python train.py --n_layer=9 --d_model=256 --n_head=4 --n_kv_head=4 --head_dim=64 --d_mlp=704 --vocab_size=2048 --activation="geglu" --norm="rmsnorm" --norm_place="peri" --norm_eps=1e-05 --positions="rope" --rope_base=1260.0 --rope_fraction=1.0 --qk_norm=false --attn_scale=0.125 --bias="none" --tie_embeddings=true --parallel_block=false --extras=["capped logits"] --init="normal" --init_std_qkv=0.0423 --init_std_o=0.00997 --init_std_up=0.0423 --init_std_down=0.00602 --optimizer="soap_variant" --lr=0.00732 --lr_mult_qkv=0.5 --beta1=0.95 --beta2=0.99 --lr_head=0.00593 --warmup_steps=200 --schedule="cos" --final_lr_fraction=0.1 --batch_tokens=[16384, 32768] --seq_len=512 --doc_mask=false --train_tokens=135200000 --steps=5653 --dataset="wikipedia_en"
Each number is 128 + 32 x the weight over its row's rms, rounded and kept within 0 to 255. Layers, rows and columns count from 0. Numbers have three digits each. The size before them is the row's rms in percent of the matrix's.

# layer 3 MLP up, 704x256, rms 0.298, rows 432-503, columns 128-191
103:125176113091134168144121141126117161078151145131140159178161101149103138131097187075135082125079108113155146192065103105146163198136159156116090085157133119128138118138121113166085184080127098
099:064083160100145138114179183106072109111117138158163105088132116159133126092101147144090189093112109177116124053121134112139099154089044140078109127184151046114137126141133168131118198134077121
099:100096109131124129099138165157202136088194145066075131111082100136138137048177132135138155128087091084150108085113087122152110182150111128140171148143182103101092130118114117135168092160159126
096:114118125140166124118113120155111183121152153136112046088173077141159153163097164087166122116141108106152191128086148114144150160132125199138131176108131117142160105112127178129122127152186118
099:117119094157060126146099153154142088112111106103145147115150118175169117153155112099115154139117137107152174115134148146087061148105173129120118103119138242122118116149133073156156125204120128
104:139124134118148114154151076138146108102142062155115052146120147088091122170122191110053133109092152167106186141174113136071174140180124127039171177165135084129118118173129123141106084117127068
108:148138161175099125124199119084148174146138155137129099165138105085162070171142132115120133118113132146102096114122133155132175176144079119128173114114150083112089116137139114093154121149123096
097:147112127143138089132157137104162120158124125133173146159137142112145143125110151163100136126134081123134122125125108186103048153058142179078174165107206136143154117149112212095091163155099053
094:080152098136090139129179186078092099169152141089099184128159200099156132096070126154148096136213092103148126134144103173136078110135139147166098121178141150111094092106140133129155134211136173
105:119186110143078124116086105185139169130104116146142117094120079118129074202047121133160121109090068121172080136107120137139133118170132131175102185162032109127175106107117136134179156162134097
101:116058132129150135105155124082071155185201139140153163129144114126132144103138098138081142109144097156081135088144161168157089131111100120155121181199102145135109139089102088117133075130101105
091:102159125145081143131131128104113160169156111132121116169116149131119182141157140130071139099072131099120137132056133115149114159101127158156098139098157060171154128113164114102140116181140101
106:117127119129162149139151142153109115148063126154153146175159125126094165195100151110144077105136111212078145124134134148178100152127084095088103162186082127096075080114202125088122109115109172
101:099099118167117097157177080143134073081133174077133124142149169061126121117168113119092149130197157153068075167120139162130109153138116174116160096184138167114189107129129186182098105125146195
094:114114122136066146111087151239107159162136106154147157093140180104151148116092093102107134070108079126143172156120142140099117169135130099131171128124086128139081149156092110150171080135137186
106:088093112145096082122109076145153135101150087104082166162131156099081099127157183132127154163082126162121130127115139104155097123107089151107103061179143112165141232109132146095158090170051104
105:063111126073129162173150128148138151155160092172117149106148159132162145144100132118132140101126096204191176194121076170105170114129170092112129095129140127115090179136118171105115170145090086
093:110182152184121059165185151136152152145137160189117139118115219143054092091151127141149133170138126091152118124121093133086157079126159119114196094106144104122133162194133132170084132087058146
094:083159166094138144156165097106148150169112115167160135148125133164129093117149096089114131147058097255136098143159150128135157055093154189112125139106110180139162154154112129135121096143186180
093:151123130126098174161084111130147131103160140209121098071092143129144119114097142143115121159132151090206135161152119135096083167107133092127054082104209138090117147098140172172125117107114127
103:127126187161065123132133090113130136087154153103137143130147127142091150166157083152170082091073154195057154125160149138143140122155094101151146158141129139164136193129167129138138157100114131
093:046104156122086121101184128101142185145149059147118124139129162153143128103112100135164092121109155070130086093115098115139096142131145116111130103178187122127185126139203169174123110134111101
102:144137116170095115118072115134170100075117187129182144157117170160093126148116099156099150193086136120149108101155097082124152123106118117094163110123129099135153187174078158165133151102116188
090:174097095146091191159151110153094113165081096097106090114144109104175110137072170117148115107077168112202079101078132134155146135102151151078114167068172113162115141153152125141110145135143118
100:132089098156148171193122174131142118125182178154170163165150109166131137054100089177124135140158111121175137195084185124158091112118124114094112117179100110071096086098117134122125140115138143
100:086112095138087151128142127158159138153173128119144124063094122170126086085171143143160153106149123112132153085156111124141142086139113203102174195171128084098125177102119141158186148132179135
102:122099157126117144115095139070062112103101156125105136091129139130124143148129120117128146095160172205116114103123117096095056147165079111129171116135086158146157132167137084109209134153152126
092:094148107126128133108180159108131094100185140063114085147114129082124148128187099106127125128062138071092105087070166110123171091160126125168126155144127106115158175114162157106196190056111167
097:116123138152114111120107149164106150130186189162103121098122158065111101100131151107184089152115119133076106133116094159119088096118157209135152119149154150086153134094131119142137114122077129
102:102110162092116137137122153148120064168147166128057152125127129185109169158125141114145120123135160142084144124100088175069146124192168172093111101170127060177100076122107175118193108106158132
117:119101056178196119070102068107123064142122177115126172141108135054187099106140129179143111156155155124163139153090108073081162122171081140139076093086133116145090125126127156162074114116165085
112:137154064134095135120101115157072126119076122117138144097197088140069133104108120184081136160089127166113132143174128056113084037086155130129087118123108065130091132144181168111139120119066117
110:122098079074119129073145107145117112146137175087042138112092115154136149163163147106079153138113111193084117140094099135172115175118124147126103085107140097108104153139077117170131103093114145
095:103113073150109108139090128157123179127107115143036128124127129134111132147111142075114157079073180088155126150102148099136110121148125131118069105093094104074131156135109083091091145114112124
089:217151139123200112112173121145127167081092132114125129105138129141125083099120124114143080131161074167109122107097105118157085135147130136091045120130124130099075102108147156125080134152106131
098:105155147067148147120094124065114087135169096075152193194113178155115095140133093165144115128159152104140135113140121119056122137116146103121135176137137096120156122156082086087114120159154055
093:159163138138169089115169131162174099047162111150125105124138106194165100115130121140103081149136121108153111139125138180122044101094168068162139177140144160140128141119094108137125100128125190
103:079095222129154102179117105119148171121101158069153164142083071074085131100148077119136094120087080162185083084094162111163113070167188139146114121087136143167109149202117188149142084106160151
105:109132151053099144121076124173173111121130092112126158133132171143152139134119065087155127157163120114145166094195061205104084189109155124139144147147138162139115200095120117116171151128147178
086:152141128169085126107180114130082120120101172096179120064155149124139104093108182099183167090125133104100139165107108164137174124155187096098109103071128098102119187125100125134098150105119071
095:133183105122141147118095155104147120125133153163156092142157141147167186144140140090108165144082120153135125138095110098144124161141121156068134136165137168118154139118103153065117179094115103
114:102140113115171149081134176183161183142117039145211149086120121161097095143109109147141128119079115140144136166104073140168150127157185162133158134141129170145190145097117114146118158181103164
102:132171190106142078157193152105106119135113140144081178116117154076104144138163129128156116113119117138129140193159143135127138142098155157112135178106135144128098057104160082122049130142131072
100:146123087083118069197143129095136172151158178124138116098115113093109122112133133154084174109139176130160131120120117152122136113117198103102078176075100089114100132125186094152147079085123156
100:105107119108129141128120135168107068136102150083139080151175121097078109102087091100093124121114083188141175146162069107158183185109184175116119112109111186160140144125103073124111093149127128
103:168151188143115075094125166106103177139133150064116124099137086130149143158104138148147136189122141182106127118101100131166099175122147168118135146114082095145159123157081129122154127144170138
110:112157179139140109116095132114131173120151124157144156128126071130166169133103112163151108170053154173156101142075079090130145144078096113126140174162100039078150116156133146138143146091119109
094:111156162181151125168208079163160112093142070120168064154124102127159089135126138096096140078113095088111153170118125098148136079097148137120127140131119163148116155154166150096121162104146096
086:107167129128095146124185148150121171117100135155169091154144128133136088082088128168136079123114089123087094139142123153142126172101127110118167170112104174127177163118081054150152169122059166
108:061146109132123157130087082152069120112172112121114111083183177124115173100113173146147151123132100137115154158076150113110086163102092139123132075064144107117129119101113142142125101155133103
092:131165111187084188144111195090103106100152171145091120120165155171113074096178133186092154127152119119163086167150110109166130159141141143064132087138064124119147098116093142173138119084143121
106:107098163201082097113102123123096128123118086193136147125141063149149125115127147066116129101138117126122153107154046092112142146139123159126164161131140182104161133136126141121134148088152080
122:170099140167174105141144136138134160105107141139079114136118125175156100156152135149101124145124159178106154120091146080137104167146124197137160095114114117090078153156163137093103172134091151
102:104144138116146188102209136035136138091097109074101124091153141140123149191069086190143105130134110122108126141165106132138117111133154091132140184068161138109111111074163117116106148137139148
096:100169152139160132112108146157106113119136097087087150124151129087156132152076129138112095120110109178124139135110119089174111126084102167133144144110114169069158125098127101127107073097149146
102:173077102139098133094069060086107134092115124102119169032121106114160077172098183104121126146122096172136116135148158137151135141127100130157159140113121138178094099148138084127171119136142098
095:135110078148118070077121165111177128137089102103100106175169146135063150106171125068168103101140099134174179120120129172151110117147137096151150196141113086068113135123148056121173131167101091
106:094146105046138118114185158162175137072173128107166145200121119110155150155097117109177109144132123127144152150115112103165111078116145086122123126171081105149111098141120138169099130066143099
094:112137148145170155098113089037135161136075164080170129158141129119166203154079136071129152158081099111078162136103155145110142110098125132142145099134155125101138094116128135144108112187175144
107:125139133156155141138131125126203145105191149093149173102170165246153148133114113170106165136116130143087093107177154091048091085113153096117162147144063150123043132155092111105105150151095159
100:135117153123119149130117124075130155090017091137079138144145146101176129173083175136114197090113142127109085150170125145106109157150044141102212128122096149125176144147118150129142119125036112
103:074149207164126164135155139138172161120178140074150147150149131184165095132189203095096072121199150178065073162110149106144138119087144130094178140156135148159130148133162094074096134155113101
110:117125145113097081105147161143118084111068145140168163130123123127150113138151128114081083141152082192143144075125167127074149224163132134085113112113136162120206080084143147085158163117070156
106:102105125181122102180116127114071127129096159180138148111115057144139143104139151168126125119101091178140125146118145100173212081126166167142060121178174118114139159121069176138114148124188113
102:096144106178137089160136115102172153186124129158082175088130125133153085110137123148102174086177114138083117135065136112143114134110187126089117116129112082130071095068111147069127112151055113
111:120143121174122090077077189074177118080112112095122164160088068107146101137101054146095085099161112079115175148134089165126156104116099113138127110158108162119171150095098120171126085146100129
101:129134044088149095116114064155123156092128104107145141162115148117136139129100118125085100134096128130130155143172178078129121139148084184100136153115137106098075146188114145090164133085123156
096:110154117108165139146130093159134163068159149155148070143126163143092092106185159120117133142147101069137155128087094056089139153151087104136132121136072157150163171083080112088063095137133137
091:081097098137120178132159133131166118177089179125190111138102177120116133137093121094142112148108119095128167090118146128123064063142145111071156162149144089130157144138148113137155111160177150
101:127116082115147096087137173133106123121117194138131089065114142111122117164114163199175152085083135146133131125107170090108184113156099118159077127119158126131100118151120153151097141156109119
109:166163129120127117131121088167118124105174075174131145174171138137150087054110111150088168154155119117097133107147168117145129112115149154159187099081109176122172152111123162091113091148153151
096:103112206164111118138098160133148157107133119150145172081110126162174147123077098205139146098103158123106160155070162124105132135083199149158148097120101142127089107107086104078178102122108123
# layer 3 MLP down (transposed), 704x256, rms 0.271, rows 432-502, columns 128-191
100:128165139081137163161165126184135116139160079178092159137140129058118136075202141135150136121129153085132132135078132150121148122140156098097144092146154060081096127168085165117168089128157090
095:116211082159167066144115115123120134191078137088198121083201107102110163118123106153143101112149114141139111092130136096088133175087167159094156173074133137071111130078196128071178074125045122
097:057115072135035117105095101209095104141145143168120109150196126102161093134115126144124161141116103125172153105089101146124219145129128127110176101144119138131128114184138144142059121119124132
104:115092153074184159083084092131157096081125060035145136120130124069114119137064089108091102122161173132110058164138130183119143112122109175107138119128147120146172088069110115124151137106101165
102:181229102097148134164143109117138120092125175087158138134149134146167147081161118139136156123135115153136077075069150161122111105095118139172061168103186178090132185083176106077124073044126127
102:131172137157122175107144133142130148135131194153082146103129142165138135219136114113186114106119137125104137124089082115125104106143111114141188095119156116123126131094174159177149152181142161
100:083076111116134144133097099178090136155146106140114156098080134176142183054089071220106166123196143177130118097158160147095075139105107181140145181119133155114198156079073077153112121126087145
109:084060056136121075112199095134159185145112136151186174170090152134140127146144109147151113151143197075185099125108126126152142141150120136090102103161111086111117128121129108165160138104141165
092:176097162074125186133079100075114070145082125118107093108176117142226158141113107098098111180056168130135113119083105091130142118064130144121110123069149125155135182141129179149092118049164166
093:205107131065158153151102112088108176125110154120075166170160146162073127225082118087159164092157142169089125155181087075145118073115147130118164113125145073073115105132175135167078186115114094
106:120153111081118095109085100153131094108077100074161134098124143141132157141133169130141139156111213129170131033145113100164127121070097144136142121089135092146155169148140095161171162102117139
094:171103145059138073175199164120140077120086135141093156126123054135112116136140142109092154175087153161100124171169137109112211136130103160090132116173100126139095123112111125090112115118093157
110:116126092110090159100145121090137167204160132089056139086130122080152132078109164049120136063216140086214131141145082201144093107132098126140120105084130124052135156115117102080154093095160124
101:176138112103089128097141103089156084154134141135105121186117129159144099127158115126149126179132132094038147126183120162146142120175102137082111102099124157173121117117166142105145181137097144
103:160179132102181184120104129098119150106140123149125113100161132130091154087155144096158177123186090106110126087143106086123140084121118099120136113136134131135082131079142163138172138109125119
091:085110147102111101096146136073123089119129080125126106116110132097141190153134136143122040145111143161147179158165083108140088112140145146140072185095127071126146163095080133181120096082135155
107:111136100124104140121138127135169106204083075086071135128137160132103102103144146100071129170142133128169142117131123139111178161177107124155123137124144116147097201137168117131112111157071125
100:102115160176121105108153123099088122154197164142055118122170063086146124119104177122052135163145153119112133148134093111114161148143166133139108125120073130059085174159165068150104124172126120
095:117082112099145117067150100081123088115110125071119114157134183161138100084138116138156111106161144106127116096158165130145117149171106095103139085128106140134061096119118173115148111138087079
098:136108148110136059122062120097133169179142111124148154118160146121095096107081057086093107056164107119141172134158148144117090110122146120097143169198143088158157125098085130100104172112118165
105:125125154166138130145122154101077094111132089159140105096128140107154121167072154149136134092162063130196154115172099157137189133110119129173102106112197139126132104125160139131158066180141133
099:135102154132100119176106126175191091137137120089127163077207135138126134117114145104116181093150153130115165097107117111168089065098147145163096136123136154135100120146094186111113138091144144
097:143143093136167204119133078140157147126149140096095154098162173124181098049182122106169114062151079108146142116126170114115147112126108125156122134159098125134101143102132106097105119132117135
100:142162156128118097185102126113185108175113094130138135080141094074119150097114205123073142119194124099084183162155131135165155101140054125144112198172148087141181145097122160177157163090202153
101:130111115134145155116133152118142138113103129179171140203152172186117091111141117156137166129093197108115137153107154102147106139170099108079130149129094157092114203145135109211187108081163112
100:126135154134147138128172148121115092142105136147079081069100151137128166136145110113129065167136131098159073108075186091103113156142085133141159124170175150091131113089162074094088099108084139
103:151114170101132190144149131150224150150125140167188160176179107094160106120129107125152192135166058114163098175128135082072066114126129134154163117133130106148156137090076122093128124153092109
099:192159083205097137135032097095128149178095170198174067115132122126117115096101190131126077129150208131137129120165104132152184133154148102195084101058134114083125125136103089161128104100124181
108:146130124138166127124155128108176084142149147101100166170081122103094150120126132093132124151186138103077129174151146169123092137172103116142155073164138123103088127155148136157135138124136145
098:114169148153132123101105082089125095110123131089148165098146148121215077148165158143164108152127110173185114105084118105158100151117095133127156160067094189089085107096117040073093146127147186
094:092116122115085118139162164095094180180142121189135145171131121190062192139068114146121131099089170111079124059125199106127125093106124161082119119057079114111144149146180119160111156102116156
117:108143122156147181110168073121140166118120095147066131166079088102145109124109131101095171136123094181102100153087134103103153101087118072127155132123123047147140149098145176178114104109115121
104:085171145172119129103137073079100175134185157150102152106155057127119073127066111096134153143149118049140127127147149093088100150090139139110076107136127163115122184139141155165147124116137099
098:162160093133171130123148069117156130091117119127123113139155182080171091136089123118098128113130187160199102183177136125091144156080124083089114113151171068111116142114151126146185084139106136
109:159074113130113059161077105111098080113167095105135171116141149224126153118110122103134163130117117067121059113111148071102144132113181097104087125093114123171137143130164183146166122156118119
104:125105185137087094110170156179195131077113060109082080137144075083091098200159134124077155113074097152088135065132079083149089145160076147156119129081116138148166141151191120122110129082109210
098:094115176174101160145165142163101125179161095116087148158109124117182158147087152180124175092103160118149134150155140164131150150179141118131115128154138169165096131125162108108192144135127096
103:204145110189139119158090119099141134115157145135091047089139112156112123168114143134169072127131187097087168135118034116109119154172168119163182199115135172194149136143079110124098136117145097
099:199123045154180096084176155135097106156129111151119122170157116125105164170137090147072154099120085098051120088115112134113103099125127148085104110106075077165068122134168129106103156129123110
099:152145102148132140070152111155121118129100203109153123104095175145146158152114094126098107196129102099177090125207150100114114131091118141113131107116162206148128138115120151151190152125160145
098:123126090209133106181126156129118154171129165157134215115182124118090099123145147183141118125145170099123155126107182155141131109105080091133117141170135098059156113130112132139105091118110144
103:185166141148093148138156067145133046127133162156071153183106084145164159136118121099126116137171158138120129110148134110111167104106131147125091176178124146124082117133109107117076116140118122
099:155102117162108169127127133158134111092140110178088072252121090168125084082146091105079163081121165128129102074150157078153103070176138110081136111188125152139156143122147130149159140107078167
100:156155142099131160102076124142161115175109147151163089155124088122170095144150099100160128053171172167148095139133091137167130130181111185140136119162147135150130096157139170096159157088095130
104:100115115105071107057117132153105137189119126161106159095134158132131140110103097142110153175150108126180094130114132103146117129163100091100194099158159132131160143086180169153120083135126093
100:110087074112132112177090146097114176124104111140172163116153089105124102149160119131181100131096131133147164155156038090108163109101057093132099130103092122174164129127136117132147156111101134
096:137100104104133128150132121115127099131093105169132058086133178159106070099119156133120085124118101077147194070184102158116064082097100108123129129116130169113150118062100163132118119183137147
108:167113127116053146100153155089149141142146153073124185137083180147157081118091076165128145150169109154164049125153140169088087172103181088125148138139115130130143136108185088176159101109143118
097:144183141126162127126115128139160116146199093195111171188085113150132103143115101128135172144111129125107136104106168158142112092120165106140071125159099140089145123112160193132082117161191126
096:168109084106158109135110128143106187180068139130043141107109111172097161138103158106135108085131108150126110100164133146145082053174166131205144109122146176065077131146151116090117157135083090
101:130149131139100146130168124128136129164077096103134109057102149107193067152130119128151121085153150148088147088119172167097171127120185121138103115108092188139201157111193095082062173121123153
104:179197136118169132146200083126127120110153150101131168160114135136098174074117139150157123127121120107040116163101067141120050159106145092045109056079123136149082125126151107101097149105106171
102:097125141102070170138120095150146110130184130123126119104132113118103130148112121075159138158147114106134148120135190103116169103185118154145140186126111160132049098137133032254151124109147170
098:153116159123106133102102094109196110095124138122102094110061134125134182125083161134150091136172151170118139129155095199147123134082080151117144154150149196134147182163148067116112120051088080
099:139168086140118121204151170116119105088149176103081121159165164192109181168098106127106131105170156132178130054150092138170134138119172147129196044135106123158091157144155124164138099179108133
102:045132103148141165122125167081142120112081127154178071150147148111124123127122137133099133212112106106149137105122120118032113109060101121186109175108137127098111146058148132132126095085100143
102:102106090150170180096184152176116101039180157133140098102129144097108131143174103142187120142143161144091142098172093159082137160078138158123078148109127158131201127148116186093144125097139085
102:127146108133065126101102062153161083143107175138079131150106144145147134089139218114123097181183201086147115085192110156114123191099137106170098078116150075077058077144138131090151179094104139
093:149116119119133109150099125077156127130151072138101119158076108112155118133181086060156074109185081101113081021114151161113129133192123116076058111123157137112165118087126139083121152123047118
097:097124125127154156125105140103114128149118151147120116154153139092117138134108152120135084138130122133187093061161129111151172156134180126118143084108146157171119125105193042148131064128164104
103:137144156162155170095049134060129132178091144170114159149108150149148119080180160126121160164091064111126095174126132100131120110109135130129071108115143101061107107115137117099092109069068094
097:144132085166175159140161142097145161150102135133124128051148136121094196114119182124153165172133095136123113148123144142105172125096154110155105108145117143172168116109120105093167116150159137
102:122132129137140108141096111135191126108215144091078121129128132117109093112112111127152142087188147127104067122125155086111126110067096119129138094146094113096106147169116137111126121111140101
095:121121196107108139144158137098098159176125102090113097123100145114097138179124121109051144118162064118079088163144115185076127092133083128146097135068129162103126143091146099128134114145130203
097:108138129107126189156091104126144130130156117087148135092136148126102172168140200154086111131102090166103081126047170159143159142123110137123162155128138094134159111144209116134133147122143172
108:162101101100128186150115074109093142147168126076138070154158167096076114168091146110129175159119071092141149145117131076175150106171165170220143117145127126183146154083177132146126141156111106
102:108127139100115128147128093112102077143120099108129085057123144167177129143143128139168180136074122088127144088139145145084148120126120124140088163189078145205215141099130120126091220135132135
101:087144129103108098173160135095163134142149147110136149090123098180156134053116139055088070141136068139121083115106148182097085082103218134110151116096127097061128116159151130173119105078106178
097:155107124101194102109147187106071099088158132113081067138107137094088102118177102147122142130140121120112120133148124115082105137154125141122080145099163151159110202124103075103140155135085073
098:133078134180118090119090108136113099108069121106098129097099161058159087162154152113114096111150139134146118128177115162161175172104144140120133096111124201152223144094147121073126107094164113
100:149103155148171177169137123145158168174035154165137125137170182079172118208110078104083096082156157110112091129194137092165086077150135119105151132128120138124066126124117077121129136121119137
# layer 3 MLP gate, 704x256, rms 0.291, rows 433-503, columns 128-191
100:094127088130127067183214123119160112120129137117087088091140099121131127187130123155167096117106130167103130091063183111155091134164087086169176076132117162105101128156125130058132169142072097
102:109146144092120129107045106145151115148080103158161130138141191139132101084153069143102093133145171135173120129093189150096102137081160143075031092097086158110109166107147103135174132099125104
086:130098180143106126051140155153180166136166118138104172192138138135127151057123135117080142138167127156137142116171107125116137071156095137112134099098147109186102087160098132143112172167101118
106:067141138141123178202096127116128095128110138194125169087156140119207102117179119152136058117183172184144140091172163122114130087156051108125136140094126143145175195138140125131094131138113133
101:137123178118132146127071094158168135169114133131116183130136160160115110094142112121137144171081188108168128101042117149178130112157107113124134097157207102105179092137092120176066065116115122
103:082087092133185103109092102120104132159126091139119147116124161144126118140132197080111156089083134103101177086118121133147196103093113110180148159080101087132165110091176119138135149098058101
100:075165106083135096123173142122097064068203184145112158122092116159126118117159133080152105086115189116121145115120133104150163089151139096130076097157061083140137113127162060147106145125165176
103:139161091115129144147133084082059061147108147149134128131216109197127110141093041108186124113081154084156143149106099151169112169143164120200106112117111121159126149184109097144125098144096142
096:117163156100146173178123155135154089104105145081118188126171101109150118149097079159141202075071130150175164081170130107138127102124154072068093093050118105092085168143162150147167154119059119
098:127125190068135166116075147151134151149209146099122125161096184121133095171095168108149120190126160124139166151108136174121177148173142127122180141162119141127148156145122071059136145112142157
097:145101121124143218156130112127141074094135160134154153146101142118102086145140123082075074159142155131164133157160110098099167112115123103122140133160099114089159129179151182141128144096112128
103:119087150104130119108139110142151111131183164143125153081102070111191150175071165111131113214138118065151167147143118112123121095125080089109173143163165123157110121140116123161148168129109094
115:130110140157124118082132129137169086112107095133114128104058144091112087069119084135166133111198129152133097133097124103132131141182088138118212041107208167106142062069128136172143110134149143
105:123057062098129180128099145141143182109109124119163130155114099135129140130129186095148101085117154138132112137113130168169162182102070129094142099119136136131120153107115161100167135144120141
116:177156091087096136097094065126123044152115124108114145114116099084095112118130118156146087139134060100149142120086128105137085143127100080061098091111155092114146106140118159077126166156055121
094:125104109145128118154092071140160108156202076103114110102172089096172118169119071096132140125094108137140184123207187056127125073122146183130121139094105150103160170091143089135148121141178189
092:212088118107114123194136124155132112105128127077126146136130089164119133123047154131154147169177111150102107085136103144140097137166065141143101204083083140115160060122071211075177118104205088
095:123109133129168159139120096151125151159149122134127155156142107182120122127118136108182116133112200148157078108124113096133149160092112128102136127193137122129085096194140146111117161138193109
090:114107157132052125184098176119121125069113089120132162160188130130142091086131147148173132133151214115115082148155149137139156085159078070095110160107175149124141110144142144112125110104177148
100:085153154151198123119164112114136134153082131091142148087115255152130065150170091122096111124122113132123121138165130111128099105157123139091148114179060093174144075077106080086122081136096117
088:118111094142064087167155099098107158128122086152135135162103162151210199186102132165139115177128136091086074162072080121156155116173144141141110139145108139135131104118135092108159178166112157
102:153135134074135171136162127145138185173088160115088142106123136111137130076150146106083112117165112140190094122151176125101112156055083173155122208119152154139105149140216159125103144127106106
090:119167099121159113101149088112119162106133141170100086082079157131123130119152171093132164150203072172122176141164095134116107172182087125161120138170100119137108115137124149058143136145160061
107:150078081175156144221178152193178114131145163167157106123129132126162190150146148130102146146148112101109108196120165116171149157104110131086140101199101113125126098064101125119108109064135147
100:126144129105047102121166088162154158206101097122111076124111117081126108124169134094067143181098117163172152110135152116058155163079130085134233110134081133101189115117130090111102138142125166
107:154083116157184134195131166144089136138126159149169154052109099140099080139116150109113156111187129119119100108110092154091091129178119149145140057123084105147132134178101052175120071128123142
096:128174123152095090167159110123106109143144132127160146079127131141128118134149129104155179166077097155176174067117122163111068181164119159169111063167177139053173118100108130102081097125102123
101:154085129092178102086152130138126113071131145100111129104134121152142109119116147095167111075082077109105129150087104112178149096124142122132143136127116156143102089168181166130151109124124083
100:122089142108127104132121123166117075133095122092126071131123109133098111101078113101078082139154136098138097092085112168118152145120174102140093116138110149119171181141136101141135138130167129
122:130081074157143126108101103114138095143130126115143135095079147127173117114118096190107109102092160128196112126170108099121146120131085154104081162156117092073115172133105138156063088125135102
111:185137099078103134108148152136173128142123084069136142137137090152103110092131125112176110129189167129122113145144112076124116135091142084195109118083112103137110116147185162161200151149155123
101:131203129140135143124135172119177130183106165134095133058068130140121108108129184157151158118120125141175089143121133162136141139146082107135150114118131074090188042105156156089118118110190170
100:142143185126116096155069135076110112109155156153136150098144149135178075089155138104123165144139117129130068186128163080096133147110134111080116170082164114069116180151137123086117042123128172
082:085106123158141118131098154090122120136103123181126183080113097094145158111150140084127149128140151084188119172167165208122123144131106105172229145133149153176225149112130067108143138076156101
100:174141130114144156176138161153221149135155149123182094172095168119123064126125140112076135202139096108124106137135168102057122107099141109114173167162078081225109094134143126113141149134170115
098:111081148156123179139121147139055110116150162158121104126121084138106094165157107083142122102133150121110145133165123097173138141144147119086076149152148167151157137147146208113113204150100082
109:155128096140135190096155172191145087179117133167117165150130112154129188185108154146161101132104176129140149131116118176165153155118100082138138109122131183085157091096118036114128108083163084
107:117107125217128089151125118105153168151120151131136038100085083130102130128126129137133217093176143194184085170100161069136114087124082192109139144130100160086185090141117122131109078110128138
089:153101116123107159138102178156121110133179172056147143111080099136160134163134178122227126122149104159129081107161145101100149156117112080152143182040147061130166064115103127102184139144116149
097:130123147060137080108106065116138070134135078071103131156133129157091109159229094127153125114115109131161074120124129138147156117131147099147120066097175120092190134149156082098130136184094158
120:156125159140154144187155065127191131127176117102094152168105158153164158090126124163120126112112169111125143149092164134077062142129100121097123162227138161123117124182134105150135096154214125
090:144066135100179209170137100141136175091180177149173134108150146142136084141124102128117111115114174116144129111126164091123098176124130147182124097162099119160186132181122086129177085081164116
100:097115149125100163121124076104108127099109167111122149161093130139076158136125114157133183169078125126131149159098075105122148145107101155118184105163106136102125155117098197034118095115180164
098:174136128165178148115078107151122097074110147119093024136195122083101154096124151138138104162176184142106155124124087115156171094150091116123166166183130096145131134198117126099131172168085165
092:126165171047121099087138111110145101104128174126091145141148121102203115128137172114148092146134151140162153156091188083151117165134112135092129139136141146104168185128108075140070120089179090
100:078149202135159131134081135042121139104146099144130085173129112113183135068159162130158104191106106158166085062074078090141144224112140122125110134137093120125158104156197117139101190165097110
095:112227121158126089098101126107110168113144102171159143058150115162098155135075149148106103178134147161149123149090125107162183162132091132113140112116162081113150059095116135099123111109149114
092:111091156136162092090101100087105062144144097144135119162135085156090144123147053070136176096149197091197171177133155109087085114170158142179124082137102078123120094149186175110125095141175115
110:117141057117153102114071137167153142128126137143079119127165156116095154159121164131024154178054104161158179111124113103115120166152137124111183100075199120098097098110125070071097115132105142
096:093080171100147161176082103150124178053135109127061149118087111133219113116108148112156122103107091120127113121125155157129179091079155060112098144116149171113172141142130072123116103140059153
101:097112135079160100094138162108097076116129103130140124113078137143115070132054142185134203148113146135144171155095176152161121157149147122151105102165136138125129107141124127199102103160127178
105:198165102136168139151091155162163127127113131148118144109169153105174131131120141187124127176113158168146138163052118041175108152138125172088150150106028103159122116145133126120131148091110128
085:110143103139093070139110076135166116088132130141155106100158142155155102151203142124065150109137127081124104147121125139120140195103173152112096076141146081080112157167114094189102073156143108
097:096092135158074119143187093071105103141145129165143127132111164127115148119149145144072111099091140119184140075115138166150142122149154058140105100172097168171154111120096096098192140140075098
100:145138147139146134115118052156069130102119104136124150032136178086136199106156113109119113108092104083055109116122155153125121153105139110168110117142104144107093158060160118097167121129144158
096:081094147076145129149164076102150133107183153125192159142089150049163171125055111180107138121136124094077063133096107122174162166179126161131158092101052097076157056133158187128114110058151178
103:042190123182162141115135135163149102121123146188162099084164102106139102140114116081087064116128120116103149090100143080127110145148169100138169104143130174136142090179148124140133149130159099
091:148168128111131120139112048156130113116154208099095173158129120157132099111122127102072128151159105142112101023141154124093077150114092104093129126088124107085121080141131103072121205080102098
101:101098104127160142137168073125189159104144194154161130094145131204114119143104136210148092106157165092136112115175159097115101115113111152182121105179124132168076141171146176104192144165161159
094:148173127106141138156078144111124121106097173135068126174119181134143079193111125131059154101119110179152108167141061151072116173132088056150138102161159100096188129139175141132152096102065122
103:127203053149084062108105156128112105115137143106132144143140157086093112118121164103151093138118078140028127139094131152144142137178118099170093148115100127159096063099129121188097072143186161
111:091077133132171204111122090109112150140139151113154185141130073145148055129112140123116027142118214069169106142115069083186087105079123125119082142180112148148171072130093151087097110140132051
113:152142100143128108096144133173190198134151165106150148144121148184068120117115151116136133137090163140190149122087197108160155173126108181059101115115125148166152122082127156109140118138154120
107:122118123174101141172117188108189134084090129158111165140139169118142134142141102179119098071142105121112123127113197095171165111137199106053113145089148146076130135094144123158106121149098117
109:117161125169181131094107161124145157103174143071150142133124100111114115098126128124151124139129122123127147091148117145159142098094109072150150193150074103118125108071129145133105079156091139
102:136072102157128113150117112175153100139108160169119198163132147110112136085181078166147164128151113192155138098136151141130161157154109163101180131091156201115116071058140171095131125114170076
092:118148170141139108098141057102108111049138142151121164236119115191137079148225112193136125201101132067084119124132124107085156121106137093146092105132092137166111151038171111210133104123091124
094:096136130105148085131150163133102135140210071100090132149133146174149125119136142166078148164137099183125142124143129233173071114124120160132106124119103116117124097128103145138121126118071092
101:141142148131123078147141121149136106116092109141130097126043159104096117146111105151156123059142120135155143189148172141093179106151132090182119098152072140214050117140132096102115159124103161
101:136058192175138203109168162154132094138129105077141183162095113138120143098098137145185150101124143139199166147103168087150116157139084151178106069139125133159101121114123138111120193084151174
098:103111165164152135118186128163130107087189042134093127104168142108109123136063124153116093162131137170094109077112093089072084142104100166157115092082086172107122083187064179135128120138064124